Part of a small language model's weights: 3 heads of 64 (1 for keys and values), 129M tokens.
Each number is 128 + 32 x the weight over its row's rms, rounded and kept within 0 to 255. Layers, rows and columns count from 0. Numbers have three digits each. The size before them is the row's rms in percent of the matrix's.

# layer 2 MLP down (transposed), 384x192, rms 0.0867, rows 299-342, columns 48-95
096:089091148088138170109105245187122135151112159127104111097113147123133139143095130136107077102152106197149139139152045128144157113097115108123137
088:118148149149135107103151171157168074110138068129074074098154119182132145150139098145135195108181067136114150096123123151143080124133133146133163
099:153131118137110161159115083138201183086071120125148132067100118198169198035112131154123060092137112117142109130127150082151153154097152107172159
094:067116137122119148139122173112120153107168088144091092162150169133025150116155125121184125095110135152112134166155188135121111156113177134116111
105:172044118074137146093082137148111181104104148091059117131128133112080109153162145151111143141156100150138159094089172112088080140144119141112193
100:115097128050124068113131076171173098111090142131119094107147162166134151104157079114152080157198138179104128098161147053136120159090111152140155
098:189112077178148096177123069098164211084094168161132112082146144108116177157082159171105094115106133107135141163195102135168126150149143148158154
100:200103071126118131171161135082141097126165128120156133115098113113116049136071130119140119168122133122152105205127112125112128091155102121131112
093:128144130123147115152131155137082128129124150158114139161088118144154076188154155143073118172111093163165141134156185059140166102124157159081121
109:108112094145144125121137150081168160124232084095086177128147114085097092134138181126172170114124159130196144070067128148166163121122187158130126
105:108063075080142102177139191115153057114155141040163182108153101131123040128123135120079130102156116136174185119135151114179129193129134145111149
092:131120118113122095111120135073130083131127124179182175099136102152116123126095118084136155106169160128116124178117115090102175143113130117150164
101:136145175142142122182121123144116153167157131143073195212148183068124159131095156102117137174217122136130112172060129142121130047105132156146138
101:120094168128132158144148084073086167118138133159080079129112128129175127135099155141124119122121155137105151088081140150151138178090105106119104
104:139146136154144159039151120144116134121170122103088129166070131169154113095156130103147141142069107122141092171054124142144104127113142087146130
098:123110078119102083119112164109169087121123148123146149125175068156077150090140148106076123129074160127080133125083152134095154099125129217150146
088:071146142134159150105147094120112122075140136185083197123170115238163165101165111121126068123169070133166146133120114154128084125101147149127093
094:117156144115125040143115127147115162173159090180127148121125120091131111090122153154126091149203105166056179061134113143096048183107131126116091
106:165108123155141150154139086150135154121177117118170146123114131120145170103139072136092163049150137131131152132066122133154132136127194081158129
100:115107078115124143132096167125174096127100127114179139122109146176102113113130068119183139129095090165123139063119114125125122162111135098124139
100:114139122079128133168149084204109132143152104114137148124168102125075100105145180122144087200090115168123076118169167076148110177140125103097141
092:059186137104134094093186120102127108141135102177169104132121110078141139114159128090127180110159085062126143131154133186162115144137158085145125
096:082133124161135136170143146107110121160129131133141121109145084119130100142118145119150105115066155140109107133147158150171113134106081127144123
099:076114091137182136138141133127133078126201094147142152124077112137068071148125126097137160119103146133094174170121117108118097125091088124108149
103:148163117128143167091134078164161097139160134153141130099071125086118125125107122155087158108132119128125141177128102143113157099150075083140142
100:140149150099149071154130153159129139103120126086157187102132131119105120131164095109158093076090172152173148093168143167158193164143174136118150
103:111127151160133159120153086112108103162098100131127078121044128063115179122109111104136143230126180114154098136101082104135119080143081190103086
100:176111102155096162114081163083132127150127120116157127137177193133120152191143134107156142150190103143156133098088142159096153091107109108125156
103:111113179121130137136146152140159159127083157139159119127100082131057179146114169157148149121116135121139127081186133150162129100139160086140181
098:099087080130124133116186148150168118109126159166115098086111190096110113163117096177131142107152079131163165140153121126071134190166153076086091
099:140091104167122125087145155052118119150138123130142144146071047152072194111131116108121148148125176075088115132122126116154218178121136089156146
097:150080172170117091139110155105099102141139146162093117196123093122151137111142135091158131151173096121149052175092127158116128124093046196176092
104:158159075144111151123155148155160117144087130106193149149153134117146117126072102056095093172125145052099113105174120094129108139143091144212113
103:113122124143101144150069124135146081136138143164140146124154169168162127213100157153128153121123136174188155105122120164049130122120142142167125
095:143124073190194125128148107140116155128161153142140137099091180125108141176108047031164127150131136129104141122098118096168176120113141165123110
100:119116142092106155098126033163098067144174130110127136068129119104166124110157119134066192154143056154179129161115077158191130130147145139114141
097:093095184082109104156156135159152182078217059115094187119159146137151128136118157103158174128074089113187125112120123174086202108155160146102140
105:153092129125099141151118159119136178162178161111118105178137115094121093131081078111119113037150128187083166110164095108157128157105127107151159
101:170118109114088104095085135076137079137104137173173116128104134115115137145125184163122122192101070128073133157107141074095144044149171079161086
090:137058089117079120100150151096171154126115122136139151082102099054116155169144164163185127112103137168105075149129112142143107111180135126196101
106:137142095132120148148163184097121178144116109113139140102192167163134131098165135089130118128146140114181157103084133138161142116102114138167138
094:175112149152119160147155097137113138142193069123155086107101155063186137076110125095166173137118112130145109115151172115168141105183081165099122
089:129146096101091146110119082131075130115129109084110118184114175215117097097182075077073167159062109110179143130095119133135134113107108156165097
097:124131137054120128171096132143114152103137125089157090168161146100157156186168143128200119124149155136166108123106072105068148163149190162135088
# layer 2 MLP gate, 384x192, rms 0.127, rows 300-343, columns 48-95
094:155139153090129131138120119137154135117117086136134133104111139139127138067170117176166132163176100107150144150120181150096144119171141111114099
093:132103125143094118184080177099127116140100093103170069149137109138158121153164116130064172104064158091085170119168156172205151145145134166091085
101:166143142134119150185138125141109062099081109101091094156121154167182171184141141085087158113141123121173150106147125143132100053150179145135092
099:103115114137131158087083152098111116131116137150106135132122147138112151130108105156125097122141128165043066123075105092093137181154138044156106
097:186174090155135083092124116068149165115102138112142087181064169119031170177135147112163159123142110125145106148091144127151086122158105196124106
102:109096099126101141174092085139156062131162132104123104125099090123155058114109195108121121110085136107091096117076081085114140148106139151115128
097:091120157096160127145098132146194133096129117103121150141087133095122116099150140094112139045119063144128128173087076127127148168079125102075103
091:137176159133086135093010100169118138105159117155083174152054105140089143065128090179125109121116120163120145179119145158102134059176112188082159
104:095127149164137120153162177129132122159143127098122133080142118171150157071173168157124127144164076124153162118156177149102091160133132134185151
102:134106198151137097136084128153142095150093138111144201110087148139117128060143165113146147114103140150144172138130158091111093089149128144042124
097:162130099096117109184063136069147076118139126120128125133138107140137100141138075071141130153135132107151177101106116134048168165169096212185121
108:083126120158122136095165163111168114120093155157116092149126112178222166155159109143126112094148164144164119132153155152110087124155158111146089
097:158158149160130148158139081133089072142113061124113169109155111120068120140119146146118121078095125155052087102043160204104162153171113140123079
107:127125056105158131121147100090112119132089172090118107127175223136147116100128167159137125229156093103101111109127087089119130083167104123117159
093:141100117179117144186136124122151147181156152174146125145160169142144089190176092119082128094093125157147160137122135162105107073122122101164103
099:113147127169140170142075152115088103146152091178129145084025131162163109099137076122095117111179115170185195113169122114156150163125137122145186
092:100141144167128143088088166063131117108125085110106140085136116135099099093157125166110132133115093091094093139145187160125131145130089137106057
099:119103161170119100122135133138163144137194119101097126133136076071141102136075122098099142115148058151126135181078114138077092139138166165079124
097:181150143124115212089120160104134072155101181106135165088172100105086105127132104108133093135124127132157138074136181110138154083094116096123131
098:111113165102080160139131131139126087130088186112073116132123153153128094131089108102180122115140107082147165127163141076120063101054126120090070
103:113129118125104141122123138144115163173195078108158110175148149092114125187130158102149124144123111107173146114189188123220141108132092093127098
097:085107124117143102071160159139175116084107129111191104136165179066100126119161115136191121156118119149140102098117100083101112189120178126109110
101:126128132166127117135120076157098164090096160131123119043095154088110095117172133101114146121098133145139081074102093133140108130130136114118187
105:182114179094112114101091139115154122089126100167171093107148131160175109112157099127140118150161182141153140084101173099151117143069150198192101
097:152166091159180046123114062111091044120123108130137104163172181113159138165101106138152201145119180161097114147078107092132169107081109157097086
098:139133123121123150154159192076128206116097163114074073147118148143074104160172142116163138093162121153157133141160146117106200119171133161085104
107:070137146147161069197177171136162150124083111081137103054112148115112180128105152174114136132088135123089130118163126105106137116106171160150126
100:119128138125116085082135107132113133068113105142119150090151074123195125159115088152175126099056171141114073184130135102073128151099122127152162
103:143176184076101111108122133136126114133186120076097119126115135196127180147161147119148166157055105149147156142173140087110096103160180130172090
097:082097158124104138101088149144129085107132113107148127095109169091163126126168143112173111158138087140098151086142149096139124132082084166070122
104:208080151113110121167135109140095140133105138156079172144182101128083125085078124130154113051132178158130113091141115051139089171124087168146136
100:144105054120143132124116109195101122097097105092135187090123149094105110169111168147146130130120123153100144088155107122134164128133093089198140
105:162121127176158095074123109058182096185124133144115125167167186137174147159121115169161072137019145192147124161134138099074161145143143100199130
100:171143137133110164024150172106100105088141161132118127143153053143131080091124131188076154103101184116168164150112127073118138141103108134186109
102:116141129163127120122083131150189058137146139156122109146108086134120158137117090099181045217116143145117080125133143086079141104088144113129116
100:093110152178152154105066104167098132104139068075113149160130169187202045163098116153135098121113135128120138092122190126116146109113129142141135
100:128108106110068156121150054141103194152066109123158138151103109090090081123045090111111124130166153123134136123162172131164132100091143110109106
097:088114140115168146112081132180103152212129095119109153106082162119148136113158127150099102121183138134139125127124159178124164095103113124052107
091:134128133118122139140098110141162079098055136165139126156156104107070165100161099091177208154062160103128101126135169119090183094094104100058139
099:183112142144167115142164098135121121099129150126073065164127151103140156098166166136089097122113124037073106154113101124178187150129199093113164
095:096134175150122130072134126114081126103123093163116155141113179131131092107106083144123175148095146108159185135110128096167113128216130146133074
097:054132127120107120096124119135125093139131122134117096151107152094135164180220087133153173140060089163150122174160172112143154170163138179146116
106:161103145144147154081177138090182086121100143132101107127102084117133147169125102123095131102129090152150143160107167121175135127136092151151121
103:147118182108164127197143098115097146124054087111118087163180099145115103186210186120108163084198109081153147147130098154173139171107100139107114
# layer 2 MLP up, 384x192, rms 0.127, rows 300-343, columns 48-95
094:128152200121149102095133154146163086117155153105137108075101207169100118144131119113153152138082109145109157176104121143098134123167148123149146
092:119094135159113137180100138105176163163151143146152177157153191075131139142133098168102178168154127173135164085108079122138099110114087136110150
101:158113099143128126150082145178101106140163156139097110153160153137152151120121162102142106146139115114164129102113116127085108047167121133152055
104:058105143178154184110173110153207102156177067113134136158137140141146109134116074079123156147185130130166109077177100154196118147108051119168144
095:182123113166140153108135123153134098126137143130133100146166136117130168093108146117140150154116159129115092084144132128064169088110161082149139
103:120204141130138159114178199117058124115107114119141135173158161137153150036165128147199119158200137150164156143179164179102129129191144166096104
096:119214104143127137128139135095092127104098152131110151144167072156124152106107200109158088135116169179145124113116111088115116173055195199101122
091:115107177166148129123142097122129154171130128118084120158145155122118091124144151114178135136172183152050177164125156076134144154118133098143108
102:079132146124134101105162085170049179108054081202160121180122110124150135198069123126099168123155107165181111170179185141108146128122134091145092
108:154118122142136032141173029131169105195176097071156143107134138114189110176113125195180156165117139100074166153140103146161139228092150117084136
094:128066068164084153141102096074144106135131148160179091202131172136134088123160119118110152161147063055097176116106097111129146192136124103162124
103:127126144134124161171165104129135056116158126119169142123121167137141144148135160116088113149135129151161122123161130201174064090141151074133127
097:176097168111213066093093059098094143168076113185080055163093167159122151131129132151100115079108102112130144172106117094093143119166139099097051
104:146147138110096144122146120147151155152109145156152185136091177126141109088114102114107078114094138092122127083107108099157086113144027154165166
096:136114151151083128149130141114128181115126130108166173096078166126152101161168157170100059106138134158151168108146088122178031143107159066089107
096:143127104099114109087129145137070087101146099167136147069102117197120132124166095150082178101181145177135173138151118113129127095083154109142222
101:136152123181139081110115154092104148131126123080173173098131140142108093112130110126158154106116102133100120115136147145088106110138117086094102
103:063103188143136115154097126121154158150142063143094144155164139128150088174089064136122215172137134122108127132132163081172123174114153149147133
101:124057168127086061153133129112171117083139122135093140120070164186202116113138104135107106138149095190191171097120099102099057134122100134074136
102:128141137069112125106104118171122117204121113116107130105124170115101154123178086089123174147062130104091110175170137102147144131146082135124110
106:094134137127122157114113160157119112138155099105177072074098120144126182196076201134166117112151085159145126091152174133168149099206129119112161
100:151147101147128078140133117103103149160187071140091131143107113191116083114121103134108118159111164147121091125181149116152102153105132133122145
105:149121094154190162146142111146141106166149101164134097166174027171192079132132102091197035127148142073108165112109197106145119109113136163105132
109:077152117218093155171107101170136117102117140111106165137097132104084124114070152143136153154122077182128051161097097150070142117158134064084134
098:166200069150118133151168153057150139114121156171114114095140132058079122083069153151131142127161141148101148115099160150127132083113118198139149
099:203126150141172153096096122172107146143102121057084138103106133130140165121098064131096104100128184138174135127087113164118117128131093113171124
105:156112090075106141125095126063089199144134140133117160161148102121147144175108143058071115125141113059110139110091113087170112110120115144123104
099:139091118109098154132091202121153196161105116152104128126166140100137110135143105098116122129202192109092112124156132133095102080125208159187090
098:074097139141137115120077116139136167176152122161138160117134193179128085109126104076153157121178061109176182124115143184151167191119118129132156
093:103161179164112134139068117079097090154101167131159131153070109121139124172115187048116146164198089117115150118136137156137157110191129069119137
106:198107151140121145148113197156119159167057126149063127133204082142080102100101103094109139053116142120161122103114122106140101103124060166151162
101:079074143154075123134096117112170108157181174157140130135112127069103135127099154115161085099068117103133104115109166120135132133072101064132143
102:127111148083091128124028079119143152189065129124176090075183107137194145136117123135089163221159161080129115140151129123107197110126204110126155
100:150121065133165088106145100093090191110165155117186127075133158062131159186099107068193121132135154179127104117181129137123093104127173151133169
102:090143124140093170074085090179142096093110136112187148115100083116119124134129124080141078126091090142113081159144137142194078120173165106099175
096:108172113124117156155156133142156146113144105140131099165120109068086148121166103108112138134119169103110177163112108100167109160159178112177090
106:095151125121135139141116169142118104117114088089157094184090151140075121095033113136110137083165085056183126195090125185119155091132105191175119
097:083126142112156163160119139146052068212113134162135173135161157102109132121164131156107140143193171109106131114169136135069136102117138155119131
099:128118115127128141130084094098185130112072155148139125138149073126114167135110140067154153167099161111128068151117157099112153121122139195094140
102:129106146104123185116118152212203148163169115140118087111121157161128116184119095128086131103132133141118129126153065141153099141117127091158141
093:149107111099127151134097126163146120117115111141100137137087128098148143102197140129154127112196153105143111120125183114048155133115140132134132
096:165174153079110124148137110049085159125133139127136148129133152116102090136105144098144120102143162130102172115126081097126081134079038098063138
100:099125137140163114168130160072127181104134058174095162135121163107100171127109091133132146117140102129192147184116165070140153105106101115144118
101:125149126141151106059077124100133131086146149092199103105122080057161136141127137083147131115144176117129120097090203089168151068172139079175092